config = dict(
    n_layer=18,
    d_model=512,
    n_head=8,
    n_kv_head=8,
    head_dim=64,
    d_mlp=2048,
    vocab_size=32768,
    activation='squared_relu',
    norm='rmsnorm',
    norm_place='pre',
    norm_eps=1e-05,
    positions='rope',
    rope_base=1020.0,
    rope_fraction=0.25,
    qk_norm=True,
    attn_scale=0.128,
    bias='none',
    tie_embeddings=True,
    parallel_block=False,
    init='uniform',
    init_std_qkv=0.034,
    init_std_o=0.00566,
    init_std_up=0.034,
    init_std_down=0.00566,
    optimizer='muon_variant',
    lr=0.00986,
    lr_mult_up=0.642,
    lr_mult_down=2.0,
    beta1=0.93,
    lr_head=0.00445,
    warmup_steps=0,
    schedule='wsd',
    decay_fraction=0.573,
    decay_shape='linear',
    final_lr_fraction=0.0,
    batch_tokens=65536,
    seq_len=1024,
    doc_mask=True,
    train_tokens=587200000,
    steps=8960,
    dataset='wikipedia_en',
)
Each number is 500 + 40 x the weight over its row's rms, rounded and kept within 0 to 999. Layers, rows and columns count from 0. Numbers have three digits each. The size before them is the row's rms in percent of the matrix's.

# layer 4 attention query, 512x512, rms 0.0714, rows 290-332, columns 0-63
106:557475548547512490495531560510513518497516475521498438479482425478583534457502577475504507503489546456472421560483497495482512497512505546480468488460538542545460452529534547474470468562509524
103:445535468491478523516492409529493539426461576485483508403447480506525415567466465446501450506445450552498511449508500454551486532521483510407454461486527434561473446543488523448522473501611535
110:543542465469505479533504460524508495423549473577510452456492591466514508533465578544467457566462479473480530499511519533521535461481446410526505477427505505499508417566441454490531556522474380
097:512540491455492472514577478456489513468458510507472533463458523483523495472528489512487545537587521487495536460574539441477489483548502559527485495486496509516459429567547539487578498538484485
109:509522487482463479453530427443435477524497467511546455437494469508499492447484416450452534496487457484484559545519486460454554504480493488520531490633461527559568466511506533487479493496506520
109:526404476441404491484467496540543452562474514554487431494456437543467435548519484480496500478511457541536533516539467510452537520437508560519475467531543534463568481454475444440456593508442586
102:526506503435575461539537517550495477526489509420563447515588473454466545543475525489528512497496445461493493522514436498515541517450507462527483483501483528523512503500504562578462469602450453
113:512489486490453515478481507494480505523440550486440495514506482520471499539495497450490483463538442489499472575545485412561474540484476469522474506496480529516427498422428612446519541535482423
111:480542536451531526497536523482486449508462538511534492507526465511491463574554487429494485512482479405563486496573537541517550528539514545520469541497580529451523504489485477577512526534477534
102:542528481495463461515537529466540511536547450513571574498483582604462537533501550547426474519465518549549530470505543513484517504505499546534421485524426549499572453505520531518524516505539488
108:524466476504514498587533416531498566473446510471569481529540515433447471549507426489472526529480463534449514441494462509483503492522493526520450570584452559508485450467464501491557561480440517
103:528491499494503462523496501593487555449536495509495445466473440546534533433472498430532529478502563481434497444424415450499482504482523543481487532550510562469541475470461507458564516484437470
104:536569457518518476493613447505528494447556512437476438499563474468496529479540515502565511501489443498509555560525580575482519445478557484501500542502520561481500477566486509480477544448545486
099:519413511513480520397585528504529492487550559517473416563495556550536542465470511450513526474525562457541529541443493464501540611524553501485562450496509497483538515462541477465510417532476537
114:533503496447502512507557506510458554505408484522554487462573527424469473442502421457507555480491454476491519461476470470441410467505540482504547504459410457429485547472526522537431449539493518
114:483489530513574520619422432481522495485587495469522429509436464517462470465532533515552510492464537514500487409488548469475521503442455523465482482534485481424502545509442476539414515455445579
107:500515483499509462454517482515553486444540459589472496538549520528429501567477540478395513475557494465533484457548481491577409415454491518536469509508517498505587513504531477482497547466525530
103:499547528464480478579518586512496559505489557505569504464460458464463455544529456416433452479578502459537483529583565496474453452529510527451490424536472481574511462450396517505560423510555510
107:483440488598541498484501538467525562540503504548594542489444541534529511495458448516525492554561515536508498507434465475496538508536532484538486492535528489591533509423503511502428430526501539
107:444455476527553539476541566450514468423486497503480501525513539492513510458550520520487472505523571477508505521540491580551448415463514548530491481484572476565444469476527496496502479480460505
103:549514451509575517558512450521453465475554551496531473469428455545520492520496497475474485460463511497456554510488525436543462522500480489504511533492483493473538538500504508519489503544557498
106:558485452421503409538505529507469509506518483476532472447487509532517465557484479495548536454520561522532485496559498437545493435538448453534475546416568455488470485476519456455466463544506439
106:507594414511490459469596425459492480571541450517558549540524512549481463504472452474537538479560523466547510540521478454482527472519443560431498488539469553464489466514432542520523525570487462
106:579564503509496547475457540463453467406450536528548454482511520500496459547488466445470509529561510570453501521543467552447508440424511566501466510534491496503555401517470535451527452516484416
110:456476484525495497495492526484480439410507548443524487413486513563500530526512533463479564535552499541471470462500558410479431560606432487545486543496520531523563487480511537458492467462482451
105:598463510564468503413516496512462492484422464546456460514482473481523598515432483572509502515542452500496483460446457539514446536523490511522530482431480552524475473488484507474493504475487492
108:483469511465534448428482467496474473497468458401532491509398497485476439502524469479473485468540476449551528564482516468430517485470450542416517514532471410495527442486502420502500466537500451
114:536468560529493466481498413521527516540530504483499509561464494443462563453506493509542486571508479483490511497489439494480524517523466485535473460536540504540456443498479508471526462529509469
103:523511420532431474520467514453485504480508495527571449538492461509542546555472529507515509468543470573560412485474519448531434470498564531437520545482462539533496554494589424485509443490512504
107:475429623459473434473485539488550518466565520541475540468539502449466440567529530498527480474491489483518509518499511463538430487486503535466579473523455499484468557488510494533519466465488575
163:461550543523494499522487480420417552472489620489529496480481552523483454508431485479545522589509509483480429521509528480510500484476518510470519526442488500588456544519530476482516513480552468
080:465489538482562464518469505448480510539509481455541443493502482449461429563491596462472528489490484469543453611540491494492535510409489553569482488514431538498550507452522540556518430512537472
097:475511485422523503460486513535515493508480408474487508577478449480493520504585501485496474421535477518515539560515481548492528496520478462548484394471521501445514506439467534504568491520450517
112:534539553500406524509481454572461543444496561571459469449519525497473491458518469515485536599520561524474497502452583541542451497520476421489529521497542541526446529544456509465471544481521588
098:539573505503426493534465456557439496443491545551470511450487559496502507495506433504471534602483488471445523508480593472526487458506466437500517520453550521503414515596468478425507530498525519
084:506514511498495524523532486462534494539502558442505532586491480581453464444493488472478460473524565468421430476521467459553549518512535515470478509518424523543487477455550508531491482491496525
090:449479463470582497490498557442526490574575437420550491542508435509455501508455541516509500435509491514546502507516429478454536476473527562471486524537523449495589490471546529544482506537458486
079:500472514475453508492408540482500483481478474548511514446570538474548529535457496517577507579488500502519485536440531504487449467495495478537500494462537521460479521522424496480475523493515516
095:550492520505441449512509471556448528468466502540483501384501585498558477465465465542515526570483467509501544535453555503530457514501464424497505555432541534497404535560429492445546533499493476
092:498489530456492527508482470617541576484509534540440544575477463525498504448573476405465446501518550508449488471510453484579528525513490491462561460545465463530460535511552533440542483447528535
090:468443527496546474481464510477536467423469470471537456432467501410532499542474518560455479459462467578541460584466445542440486424478492568548456512498494435534536502483443502540496499526483493
093:543459574445452483533454479444531494488482471562481534458506492489539510545456417480490502534503442550464509447477485481557465466501529457473480466509547494472444521503462501428541481465559513
087:541572428463504516467459566511501547472541519430508492552495438551384514400560510532452571515542541530435428451514469422562514586422471549453535511561536526516494505450562488480531515446513523
# layer 4 attention key, 512x512, rms 0.0707, rows 290-332, columns 0-63
115:571481537555572427449467486538521550510545538525515415537480478457537500504536493466482560476472454439515502459506509511513552574467522526526523509459478555526465537548464512508533445522478512
103:494530437560486487452461419486523534471445510507492552516491506588491494518494556552487509462535561537505568526418529567531540493479483485479453414419567507518500525510477508475472501489509541
116:451532415452447452464463489523572520548473462531567493490563553466572513492496504551521512564488502507483531546461459476475590478441505563472563521508483484478439485587474472503484579465436418
095:519557516496492487464450502521503477514481520489446525457462490502512490448498521426516484506567549499511560480485514477431558499486465487534445386526503439540542451488476543462590433531510447
111:519492589477519497496547492472494445492558524488540532506493485431481514487531484492572472566464489511453535525494484521518518497440439501436491495435467559527499508497471540474536418478507488
112:479497555488538501507562503553559490503481510487521513549518532481558491520522452463527450527538469470512557447543501461541528456466531508552550484519536532480469463442461428481483571434487586
109:473440488451442500478471559541497495449512511502511476541521540543431527499442541538516523507573530505507505480483507531487454465467491473551491478535480463522544533427514501540530507564445416
112:535445494565518521417507463508545520520473592477465458524502457520462585551532481444495487477507451516589501456525477499476497508509488519539588524430506525521513510539519569509483521498471499
123:504489551452535552485571528487463494486510497506506517533523495498505511534508512460484474475518528445511440500456588554505463485516467533473507548492507512472472480532568483526533434546559527
104:441549422434556511559541504457562526484386456458492508533479498522450523528442514436461454526480515515499463540485516538467525518593500515501489531563456525484467530522511498543546524416442530
104:500496518600541500507487490546464454428528565445490504579512502458430528521576512537462563474524547523497484429443569560506519516486541533417457457466560534496504470493497530464504536416475582
106:482408518553525475483504493512498510529513452450459520556487474539488453492553470557443531494537501476447563506522494492493482539500449542502498563405545521518484488517540489504556475519446527
099:400461505437483443514436404482540461527497486529554572411571482502480550546523507494475502465481542412508480475428527512544540459495482493495423431489538587468516445570527474484472453531541533
102:563489449537504464411575444541526526480567551538521502513552507436511558533494517468543476479525519489522502577442485508506474562506486416502499440476442472518428555488490450454508504468504479
114:509502527546460458510519618470448479473478539436413446547540485531545455538521475514429466506509468562468590497535415444479455500520439511443512542447463487501497508501616510521434442529528537
122:475526484507518487522536505461528450481511458453466479548446501488467472518581553549541485524483494525431479439522568511455478472459437504399484498522545496463451486498466483476513523478460542
105:478610500474500537481481527499540493498507532524457513474490461585512521466466542470491466463498533487512475540508431525551530496427571499589478495508418521491536507516495543442412468432461505
100:432477482441460474562446547542464511482460490514493487483537516554461499554544544501475479525490575517507562514592457562549482561486500531456517509478538487502507476488549483500484485529509521
106:593485526506549550489491518529507558533484510493572489526430459442531483418527474505569513461531476520504545507471490503493563496554547523514512491435421472539517523515498495530518500530427532
109:533500504552517440499458535507529535450513460535487525603524494449571460431528500491554491520513547487507488469490512465484447477504587473543432454476521437499571514451484503541456488514527526
101:526564509426507535491486462443507513528483510460487486505432509480491529502527585451498518547503533507424495465541502504420498430463435517499446514494587508483514494546487525484490515506552473
104:525500441521491496499487556443439524478477505415532487521467481558507480490540514493507466512535568461500493503496456540443453452509455503468528465480446455530475509525538544479505465509501458
105:524493443605486572441604533502570501483493518473508529504513554490514538535481544538464477494494495468438529534536520524481515486557509485530620533442538532523532480457483513501516504573496503
112:472489461508487582464475533498471557473481521516493507497530548486542491499558495493457473462448451477475419360511488510435547513484484480469541487553503509552532492534488519550534498563554477
105:490438537405514450474494579531526513535450538430483441528515495537432554516522505475533531536494524498574500447553556529483513443583484470488487488480503484546495521561478527509477450559434472
118:530491526488448564468529552491531494537455523516480483509493497427524477533451525489491487522482442553513623456478456461478455518523472448523590489528443489488539513478500490582471496496531519
105:485468463481559501485488472432474472503492469548509518478488460444566477508458467465475483495488483476426496485414522492477538510475413503480584526495513508460545505585554476507488466526413536
117:474449431538491529465517431456498469525537505530436520512503453455526540517484483497557502536510505551487494534439507436471526491511520434477522453511524444559457484533480493464536493535592504
101:512500477479442581466487557577508569552486491458470402468463447434523515522501495463455551504403511495529468548520514518535512583594522468521525506560522502481506505449509485508526457457465552
105:495467533461446478541465511487519460482547491523531519477451443484486488499531454476484494471519480519534541546552457536522495529492497520522458432570454490494541530458561440541502508441427582
110:521540516550484536448527487569439527488466560515483522448500538480539460472502508473542495527487532485435452449573510434505463513455506501494497501488465495532545518548471467448455538485581542
114:548551492534495530477503540482409575480499573506466509411508474487474501517463558447531540583477502482451430508515556446515501492476532526521491504452543500498518537526493486462480559473514531
102:464490531438523485509530505463512499521542503505510533519537499543494546486486486526523456505428522519564543515487509542545496523545464507495446499531472534473538481421539538555539508546439464
094:499525513492478520513519500588512529484535549569463520519497484508511527448541393478454512518526506518399468460536524459552442496458488438469554456488521534514553527513445522437471513532522513
104:565547565517483507482476504579495517533513509542448505492519527453518474508529450472513525485531500506429489456482522512464444504426504447437524524501481501537488468544441462476481460497553503
072:538471503532440530478523492494520488535504551438506564482498481538459475453497500531470536510531486475429483430489511527558550513462544499481500525535496505532474462440588496514519508524441524
099:441466499466542489504471506445511491499494446493524464472493449503482532475470513479512499508451472482617518539508463533509547504546504550564453498502513498508522488451542532489445555537473475
065:587538504474471498529551558540480490526461519578475491469491515504479530501479478504482507542523536544459521478518560472527439518488515492451537508492500557528460495533428545483442497521498546
101:549552486529478537463538529560489514519460569527454468518492512467526498478521449453502536475550512545426484503548522486524450519446509460474551495496518503477457501546464439460518510494535532
069:512470567481475516500477468472539493517455542537563548518467450514490511516522501501474510585523447548464546398443511526447475483488518464456516560525507481584548520481491547475525477480469516
088:517496472474494515510502511470525522477522378555516479382515446470485513568439508470523508500485462502520437485534543482436435484522447487580553475534449453518480577543477471506470501500479536
105:561535501502468518482482450570450546504495550503464540468508491476505442499500495458481544514560493519379506525520517477508486505464502432475540501488494537540495487549497497490511492437536528
111:449476496459538527522563470486504447428494476494499473492463465437561564640500537453538473468491491462570490559509455563425484424566466554517500430481475415502525567530542524528504495529460450
# layer 4 attention value, 512x512, rms 0.0773, rows 256-319, columns 0-63
100:517412524454502464536500497506531498499429468532509532478478519524483529580447516520463512503521512450505615524552492519478540512454476495542541529459526548496566498425551524520492422493550551
096:510569510467472486448527463460515450498489497515544467470469423530520489552553466429467507461518504581500435455468457506488477479534528508479494507448505503483461522539472560469517585504530513
088:539562501478462411442460515586526486470483436528555531485513490483492457423514530488536458461530476460499475581462546493471553509513460477509532480486467465522547469478534497503520489487538598
094:519520523500495458404525487492460474456576494493488469499543546514519412506497483523558540432598519576517511457528530464490527517491489446501559518486506528502478465481472547540463547552506499
092:525548525508524518556530479520534520540502579533481497562514520494540471510458464474503538558504547515459507454599420511548567518546490439503508571572449495479411573518464494500536437480490576
101:438563445510449523487434469471493585512485488458463507446575522491434503471513532477470441500459492461446470476564460490506521510431480544488502577458541453500403470485474467546500538476553402
095:546517537447521464488507503518506451481506579483506539533492512500547541554518490436492437446493492585490490547508549482416503465538506511530564520522522476538539487484586530486513491455455481
093:457511500497468480541509495525468535507490622507460559506478459474480513496512477526505491504476508484479516530528488411413442498516561521515565494525443532493428474529598460526494512576472444
100:533553524485522491494474398466549488553515478484470509479495528487467495437474455474541439479496549490494504524466488451467471508432541485458539489541470523499524542459425516509517486478473500
089:499574503516492493490532485564492469525425472477431539482500438522501510564512447432486454469440510449562505501511502448512509592540547447463545512574558494536465520452475404527501498498466542
093:477524478516541551440542478455455458538471453507530491530471520530489462479484510451506423454426506570523512503456447564486438569577492506476518503583484458558525467464495560505536539451541486
093:481464549523469467564528542477500537533513524483509475514531479466523446411509549534514486529487471478512414521528427530506522433445527472499506460454460493522538546508498485515490553476495553
092:510488547569472500455463471504486522510501474460498524511423466509551478551463522487557484544571449460537542422516548469418461566544445519494419550469545424468522447448471540532485457473492503
095:463486546398421394464484565518548538490471494431442468486474473484579443544484501556450457503531426546473453574526521428449560469439527513495472463500397509486448526441539549538518549462473524
096:509441434567513526485434549521462443466526526543506472557505532469476493453549527514517526489510456384443480434498582477551487550538513550418488527416540487473470443524466526515452498426500468
092:519506527532437541433502466433482494502538497496462435541464470487494546533573475555525492503435503487529482471513456493514527524526483473523488475513493531516537476539485540464479512525570494
093:500551543560540518529510467516491490501441511476483491520527465488589488451498491443491450443508523491497492417482460507536451454489539450553599500548494530468496496523438527432553442584557572
093:459535561563525547599451534559529517490533493512496506423522563462464457510536498493534514575364484451445478517596493509490530533522530512544516455416466483563547528533450549510478456540549521
094:477479467502448557460441506473482429540537477469504457546581565561466471571512558489474447477474541501516485481489528462571480379545539610491511413500566534483515489545521571478548564527458481
100:504545474465453497479481517520536456579478513486487439468494512480532530531508489409516500459497494476557425605450554550526456541546446540482516488562534422492531533528459473535487530533526472
100:533515511472458492466511437486549503454487514505553420414574560408556582449528485517470506524484534495496500452541498545523496488521495535486514510510455555387487446475440518548520466509574575
093:531498494558492546575495515519474473528530480523450453520534427549483538511576425520481506482496532522529491483427518469501470482520507395583475486446442565515433468480553523472477436515451516
088:450489488505436499426455564493549503508480464496567449484462533488448480467478468447496467591480469459423530565474525556493491532455479533461464565558478502518525495421492490578528488522496480
095:531469511501457555472512465536586577541535465409469450414501515563486469501516486524429527580448535510523521489430513434542464541459396494523543529534481460489567470505495505507576502530463510
097:462535442488503496567576507436442476469468549484527535509425535486539494518527555502484516518431478550505517505507473420618584427494495536594484519535509525423515501544507489522519499508424482
099:514492473536519518468536531517538520472426507430480472570453464532455517486487567496517404492488526514534493538521509498429467535433485543394492518537548467482481496474519464505560549547460484
099:495476480484489488462473523560486526498465484548472387552489452436467465491534532562500461522478519509557519533446533524542488553464429491560510520478482528451531572432553486484472534507583523
093:480452532559573460469481460491528480469503466526510498559442522499526541531536495456513527542451556568443448435447477403459544477543398476545471504460474533465475462544509484515436514569518469
095:515510568510487492493506542560560505524551465505591489467509471458476468494504505530444588446510492436456516508500562529557480548416468528514495503541505523547474540558469502534529531448508552
092:503530523421505505493482568546466464512490412555501450538473526577488572518455569464498543519546410466491533606417503567480476467487547499570465499499453535455563467513484502468524389438545567
090:557464514405547419486456495487529500529506476555468535529459460514461455501502520511499530492479498467464516473452400504520437493509551501572483459524465584451567548489451514596486503510495502
093:491439490442469475561534476525524511485490531443486548470531465517453531495548481515537559516536459430478473576542536535471497549425523481528456516486553544522436546519489481517462535430445525
094:437518496447512481489478423527455480491551523494489506571552414464517565487495478533534548474512505544510458541546547442527511485517532462516520560560533438462531474493426449601476515473523462
093:510438540501527518529526418485524522452517506468447468445465450545485529463506423500517525492495476456527499525540493523472588536521569444472508521450410481436532516455519541546464503494576486
097:487560457540461483448543556445492535481507452478504541501538471502473497496486530525517507506499450503497504469519492451530524433527545497477460519551503548498503474478478436525506535470441510
095:483525515538528567431459494528516422500483484459492459527515525519534502486441494486461465520593490487560501462510441552503510432479495507491537483434517491508415516489480520531507584492426510
100:475490530542589535549457470515487429522507532478544433506581366479437489474534473483496500512416562526531470509456577561446479446483459492505440493503465529493503536470565488532538536500571487
092:414462493517492417532496474529499473462443560536510532489539541523509535550468473460515463518478500511458514430501541538553559525482485474521494495551464493487462563522466524519467492437544490
098:447437508501533496578535520444425476502455581495546545573468473406559437503430389439530520493526492502493476573492482515547471487476484479545569479566422511499468467531479506463539464479535536
094:484450536500457598497446524537453504454484457523440443396546580544524486495482471519525452508482504497506553528561568517501505474555473443505519513472497425525593550575466482453565514500516515
096:489527502513452501559497474489459514503519466465499484516527504515510452542449479550462452530576526526551496482522577540506524510477507528500461500480558524496495504475472462545479463502482460
098:513459487480507441459547513459403477469580530467471455526539485414492477489421559463511485542484542439491523441494583489538585521524439546478481483512497562507524479504491504553492559509487419
099:534510432453553511571464503553491460442410515509544514534495516515520525457517527508535571481566507552493448422534470500440508453548528507534478512525579494546572503468479483464474485524509467
092:475544559559517461517546468396450566468509466580475498482472541502440525509467539521496496546514488480429501411408484520473494480481442526443547466447516494491496528469493516518440504506534549
092:484473505542515516530480499453418498486579437479463563483499500482420455427491505573489528571557450524490519556611549506545506562469496541499445537522584538533506450445488464456405507536531449
104:570498489587560483486560466543467513569526531426605546428575529391455509503517463462467502489533443476440492546500576445541509530481481492500432485528522447520466495473451487522522480473506513
093:451482493552493538470541515415536455419461515539512404521460553550516510456524511511549474553508558505495467414482534531491482491474535500482448509493444634509580483421450531607493518530449506
092:540566481466499549467526484478473460467553531435491511470505477542448508497475442489566466467475491508535511502480514539451536515443531491503468462483460448564574419548453515418502548491434518
095:406451498482528504406501473506558513543566512552496491552503505499494477494467602462513545549480516509517527549451485478477531544488580517491544542529481530550452481466467532531509506512508513
095:513496449490450549520538481501529528466578502504556508477508542470459533546594516547477481517608575440556480485482527512489403525493565559519399543507535457497480543513584520519458543483507544
092:583456565571466485426508583475435520557435528414497528478476502458494471427518560494517453488458532528535467473508490507504512502448541534518495450449510462530472500433509471494481493449595498
090:484499487504469471499479521526436507526542498460450438573451488501526494544438522537487527534483467376515496473457442532576467476493439458482431488469539520425447527470490494559522444537473469
092:473468426506546532439512523430556555413530512463567536461512590408459530524587520464552484487505446475490539435532478497502483499483550553469458498488598463591543449514472505505440615527544480
086:551572464566511545495495532528571556449469526465496551514479441527572511419527516543481460489443533530489514481517480505514464555579474490426519532503478462484459536529536525591412471505534505
096:521479561549492535463489551485445450499499575442483479461486537550438467557565499433524566488535529459523469436522515534543496469513559527540480515513487508513562512463474573455525457536550513
095:469483454577579506526474507499467497515363432526550468574491487439444510561540459511546493509495501506494501548510528494515511443524503565554497487583421518486527467525483504500517530451469482
091:474526392508503492543498516480538443512429515552412492525465558497561551541462422490514542446406519518469504475537461564506504515530474486564502474498584488533493549474544510590594471478530504
095:493461512521436495400481544517518461513419381479503447519500525489496536525515505469488411497557483472544463468531471465491479525524452440530479478551410516528504533471489469422511481524554518
097:500523588495560543522561480419487456545475481434496464536547444480499492537489505400482504490510547498508537462399481465448429423482478527584554476520501590546445487484511586540503503470499469
093:448487426419452524510527562472484481544529557461415547510465494600480497538576504476457434428427496530529519535492511466467478530509498509523540518561480496572520513497508529484492506470476438
096:466506492427534474450507448496537455538508519529524512468485475511530580499507504456525582458446492510537472504510532448463513515547480444472549512467540519482586481538526515444429489502527557
095:571548524471553557536515507424441561490566551541423453423466451488450494500527463475500496529456494433412556417473421525517495482467502504606519510489546547559511525501430560573479469487486480
100:458502469485444548452472556509483578487528521506555522487450521495557509539456436560439539545551581461569481519506448535521519521494435541489511495485506445477507498502466469422516490481437564
089:439437559484522430424463438501416486513465497572508501434501521523530480528515481533486506518471532491531477543481488510482520418459514515499510526471471456509492540492514495571462490460516506
# layer 4 attention output (transposed), 512x512, rms 0.0745, rows 256-319, columns 0-63
096:512609504528515473435525518457493472518502483463488475484468507402555484470501498542476473469466491514543422462519520513520520488539465551473529469556476506466458522506498472521540506518521495
095:519464502525475575536488508491459535563471566486493552500468512520453513458450573565504484495611520508470582518532556489507508498507484564431497513473514474488500514484482464550509489538548532
087:516403515491501614558556512531478532583454486500452452474448502528492522510406503485499511508472426499549562487511457488502473495498574498480385508586511467534575534489464555585495442518448510
094:484532515464470558551478524544472524562486545529457532559482473526475493443467461472479479550414500510459534524527481524557502502525510476435478487540535486487489571470536525532518530479501510
092:509454469529422555462504472440470515499495448496554538465474464524482516505505485540420488447518534482517428548501484504438456515462490602505502436553513522522562491475528443528548572513493478
102:593461491528508495576540531395412415544464474499549528476477538547528452635441498530511551475527526599561559503481460511529448494565532494567492452479470485486529458473512549488444482526507552
093:457531520523451505444455492534493467524486446516518460419580424564479498411474544550510559534457486466547452485472470489582521540454470461533499583493494516459492563467369505532460516528568468
091:593532512516522500510503521516500454519485365501551523533467554541432402521452470503520460441515567499529534512514464537570497517527454525430500484515529473520584508478484446461507534474511553
101:465477449499519474528462614531438503540498482453519475503494486545571442514472480542467542550452523476479518470499511588537507543573561501481439464489425461523425464544615498535510439518519477
089:574489496536523498498412521448515467425479506507496433487492555528484518467534569547535557452555511524487472534491505556525494434482526537488451468456423493496499548469498585496498469470559518
092:560441487518425530483469484601515481556507487504433532549530507540580540556455451629509493527495470527521473545563510452550588453433478499490452519462465521420466456545579491571482514503470529
093:457545409461523497450550432507523471532509445491525467473523519444504488536516446425498527476475511553527549563431545478453485622504480535507527534510486462465560479493530488474471504482405522
089:506432484473506540591472462644475606473468449526529511441598468508473487461511510532444520474467528458500506546483517549543557471504527465512463497517502499530555494540566468501508501509470576
093:514519405480537555564546434521462500544478502520487541475470505524426449508457472445524480488517535459588546485478487561566502505592412466515509514483552443489491558529502512527572477603501508
092:466516556473490492500547476479545532472422502449500480440497407458562469440428511527499505439412478615523533540499460535476392521477521455520445523495447512491460491483532505458459428507527511
092:504515537502511447509480524547564490469501515509518527447516556486481503513500523534493483558471487523444464491446560507519516478472534436495518563536522522493512435492517448561505495473545501
093:487514433447534501492529493524503485537519472465522517509466499460459548514497466570517497536456527512477478492410540571539530536599376556516457481513466545469510473490504465550390582431453442
091:496509490496555510418492435466477476488472606485543529464507446488543503550522542495520502477581543542512552491388498454449505510440596567497564583498523472493493501532532482493509489512477509
091:564513460489531502514501489580538479466474586490491536427454401517559458474509475560526563507572510494447527488528529447548546503516483448443531486468518467484462515464451449475527433461613527
096:525435496515510496497449531469439505387531448507492509531458526504542516447468479540484488518591521502461558441497539478502519449463599435503587497418500533499505514539467506548481432429507487
102:520463555536530546559580532452468502434564518498549551507468425462489463538476616519509493521469542426502438510482578496461561521529519491491490565535532545584476504525464458460575589492487551
096:479497519439501425453420479464521531465441566465469511507517496494479497531491573477482463415499465447531522589546516471559503481512508482440513543608467486459558516510576441508457527444509459
091:516420510461544529550450407484471485543490500511438503517525463498546527522507533560500442377475486557511510454490452494485533505506538434499478417552412478518465424579519575432488504440496508
095:521479562490452447498525540451405468523482536515514492498515542465509473490475574423571496471580469555492488583530410486525592519500521492532446518566513459536444473439454515433524540528503520
097:483556524527501474483493459530596547514484472548481478478604474421470523500476543517465495503497544492490446471455476599453465447514492472491509480521473501577530509476509472437490474523570543
099:415470474467511598529482463502478428474567518511493539525438578494489462528439516471549512538536479485423504452554475463550494484571502464540553436490445495500539475494490520482471511537537495
098:471504480522458546481488515475462572505534558506481513503497490471487542565541551473462499463533504518510505519490483514480524452523545509446451481526443456552460489583495516489520449494452470
090:505514476487523535439551542466489538492547519462506532493523495527446450504518505536499519504548466506457512530571494501512466524417574514358521570542535472571510499478522565445521478435468447
098:515512505501464466547543456512485499501457514557478528468494482503472563465493544529481481496510549482558488546504505439524500516637536528558479507434502446475512423425466533550554467522535524
091:474482479512505509511506563503553541487481538471530459428508506478573425501497501546512453526480509459542480494566498446503539548527441499519552529540514513546510499461480476529499564567484503
087:496491475507502537477473523538529537485536558414515438462486498553565534431483524543481526487566466477527539513507573486489535496476430505440511575515528463492465462528598444501556500472501495
092:502579572524532480460522548531515520449451484496551519484489533468508481490490481498473520522466528537519496469445416488539490474480565492533522524497418498550513438444450511549535439593537557
091:523487530523531483540527519504536498541471496470465547445524574482521481502506495470545441525575470467557533529468474462474459494529457538521464523473472506492460493488461568448508475496508511
093:506552505517435458445437561462526545492449439492523516554528537451537454502485545466521467513483475563458476475481521423572450489410450479548444499510595544546455509477531549462534575508426526
097:518444537465515535618514454519507450503537526546476489572479544548487464469511523398478534456419549535479505552552429517534494504545489514484544458468524487562484491509450540472544532528542476
091:528473478503450509550547489466507517584526512445518521495448488456503530455509511493530475500428421519456513516540479503485489542487545453491428504563459432467553533553490525505513484483575514
097:504453495513556506421429496487543533479484513535463521545439618544532481547514618594484489474573469522430487473493485395569464550530561497505499468534543453561470469531491493478501494459482563
094:542568446534513562443527528536460502552489433494470451555455528508487482478522524499463546473553519478549505476469511484509454491495493532491530462482554437494554530438472501506497518524463538
098:542512508531500444423496458546500512478501409505504505476592505517498535501575555571488487497458462499490472480517456511405486572474513482519536509456484509462493527506519513539418521472496477
090:534575513494483514470512511469499520517551524519549525566489461465500526522534516489414503512551481469532513485458497463519496575486545498443548527563519514460442547421506460477398518477456460
094:526485490492502572517497554496548529523496489528496502534471496501502611486494549429480544503493484530454524542484469512514456528514533488459527466571444479487502583557539519480547506474493535
098:472526476549560445474433539495611562483549485508438471515513492508561533521477452486521506450524446477527566526560495488502417505479592441436565477450524440499512485496502484469547466506553575
097:494491574540505527446525458503566566569528511517509559443493468504422532550494534613502521481462427463438546497493511486480509508447474456525482516451504472438462500506526550471535547545544472
094:542397496498496505469557534496509476424471539485609446451603541500568512424545474450504574468515471527515517475545507472531506522479518528546447529555558552525567478470527509520552497489469473
092:515503462513460536491464542504557578492409428575522470526449477522516500550466514444519469426493565490479409430422502511452443485528551505544543489470470527493522457500467510459534528479462541
103:485416441525495508476488494442526497434413478578455448527424516603508509430525508507430478495490556486550533472475514536453533485537497471528487507490526492471537467494495534512522513496471468
095:555540506437513507574537537570514476610475521432494552486498419479507496537449494491504476471479486517545561572501464481501515484555442397478491509561458414505405472569599503405458521462533397
090:443467518497450439546450529604541497488521466478434511462482463482458542512534493538506466490483490473502506510501480411595474512575446487516511505531524533405371530498573491578505464506565522
097:549551512548394468494498568508509509499413522458500501390437497578492468461557422538582522417561521540514498566507505491527518530561534527481485538482527502503513540548506492505560475489471507
095:481554570527492482455466494479498501528483597438510441526570431422601446471491509485455463381517498506534471489552521498497539437497400436486568509565418492459489491528455438486559458454463485
092:491485455469470537538495481535541497438582434512458582533393488494464528576475475525504566534478519524497604494452487472517502536556463533550488532512499495538597466562524561537461495472465508
089:491517535503495516567481402424577516497505511500524550515534507509549496534539471485443445438459531584481487489524527490532505531485500499524511541485479461503494482449507471435444511451533469
094:483496517489539540457482530553514432492432536548478531536488492498510502552451451518470499485501504499521498518488519587463473489498474433524597476455467565504459589546498521527595359502499504
088:495490520444494479516524489555441456528496441520521402503491537532517486548545518553517586516530438459527503453461556510462540535429500473503494489548549533485551442496513517414500465456476521
096:454491386479512449480519470453517520487519477449518484524513446514537562463486512510499505446514490490480543498468529463438426525442541499464568525486563425473458555524523474516525513532476506
094:448552492440450461504558499520465468460551595492411528463516512478497482465448476449490468472492422469567497501524411510458459514540494536544496564476453443465541526538539494579492500505481539
090:532458516509468453442449478533498517493492448494531525501518508501471491484578560504581505534483542474541495567510531452459504468427490549503423489542427537501480424554482422452484529524519496
093:430523457484535489568592430515498486554539573538530517520468490524528460509461545544502522500432468485524500512487549498496506525409557541521500495495511498477455442569513490560444462495461511
099:498487440531485474510455499569530522514508501525481534436545482428465527538475496537545515475483394501443490510589492488485563531487484547434453468486516461481461440511425452497495476469568556
093:527526463523611469473438495523476540510503518530523468531436554520458445413515582571520614597501499474464537468536460513561465521437544579443570523464500541421454468535442535435529472495537558
095:483486511528484474541486488535507496433544490444478477525497511467454459544524534531436448506544435444469510521490524516552475474484500549555530497537505518508505519492471491544535508489453428
094:457454452537490456531480527491482472530490423458558485527512570507451429509492532507505510466533485508581510552488527536425456491495518510506471455502488533465589478508528399505521426533434516
096:521504515474465500606439399479498415511435497478560489531508436550541531419498514481518395484523507522459461508519482534532493491547580474479497492534520524506536467504571475551461500553521470
089:488496497557508484521472562502506509553507543490480459471444446564464484448507469490493541551523539513507521455498470491512535524515542491434519525522546463587511566499496454432455443505486471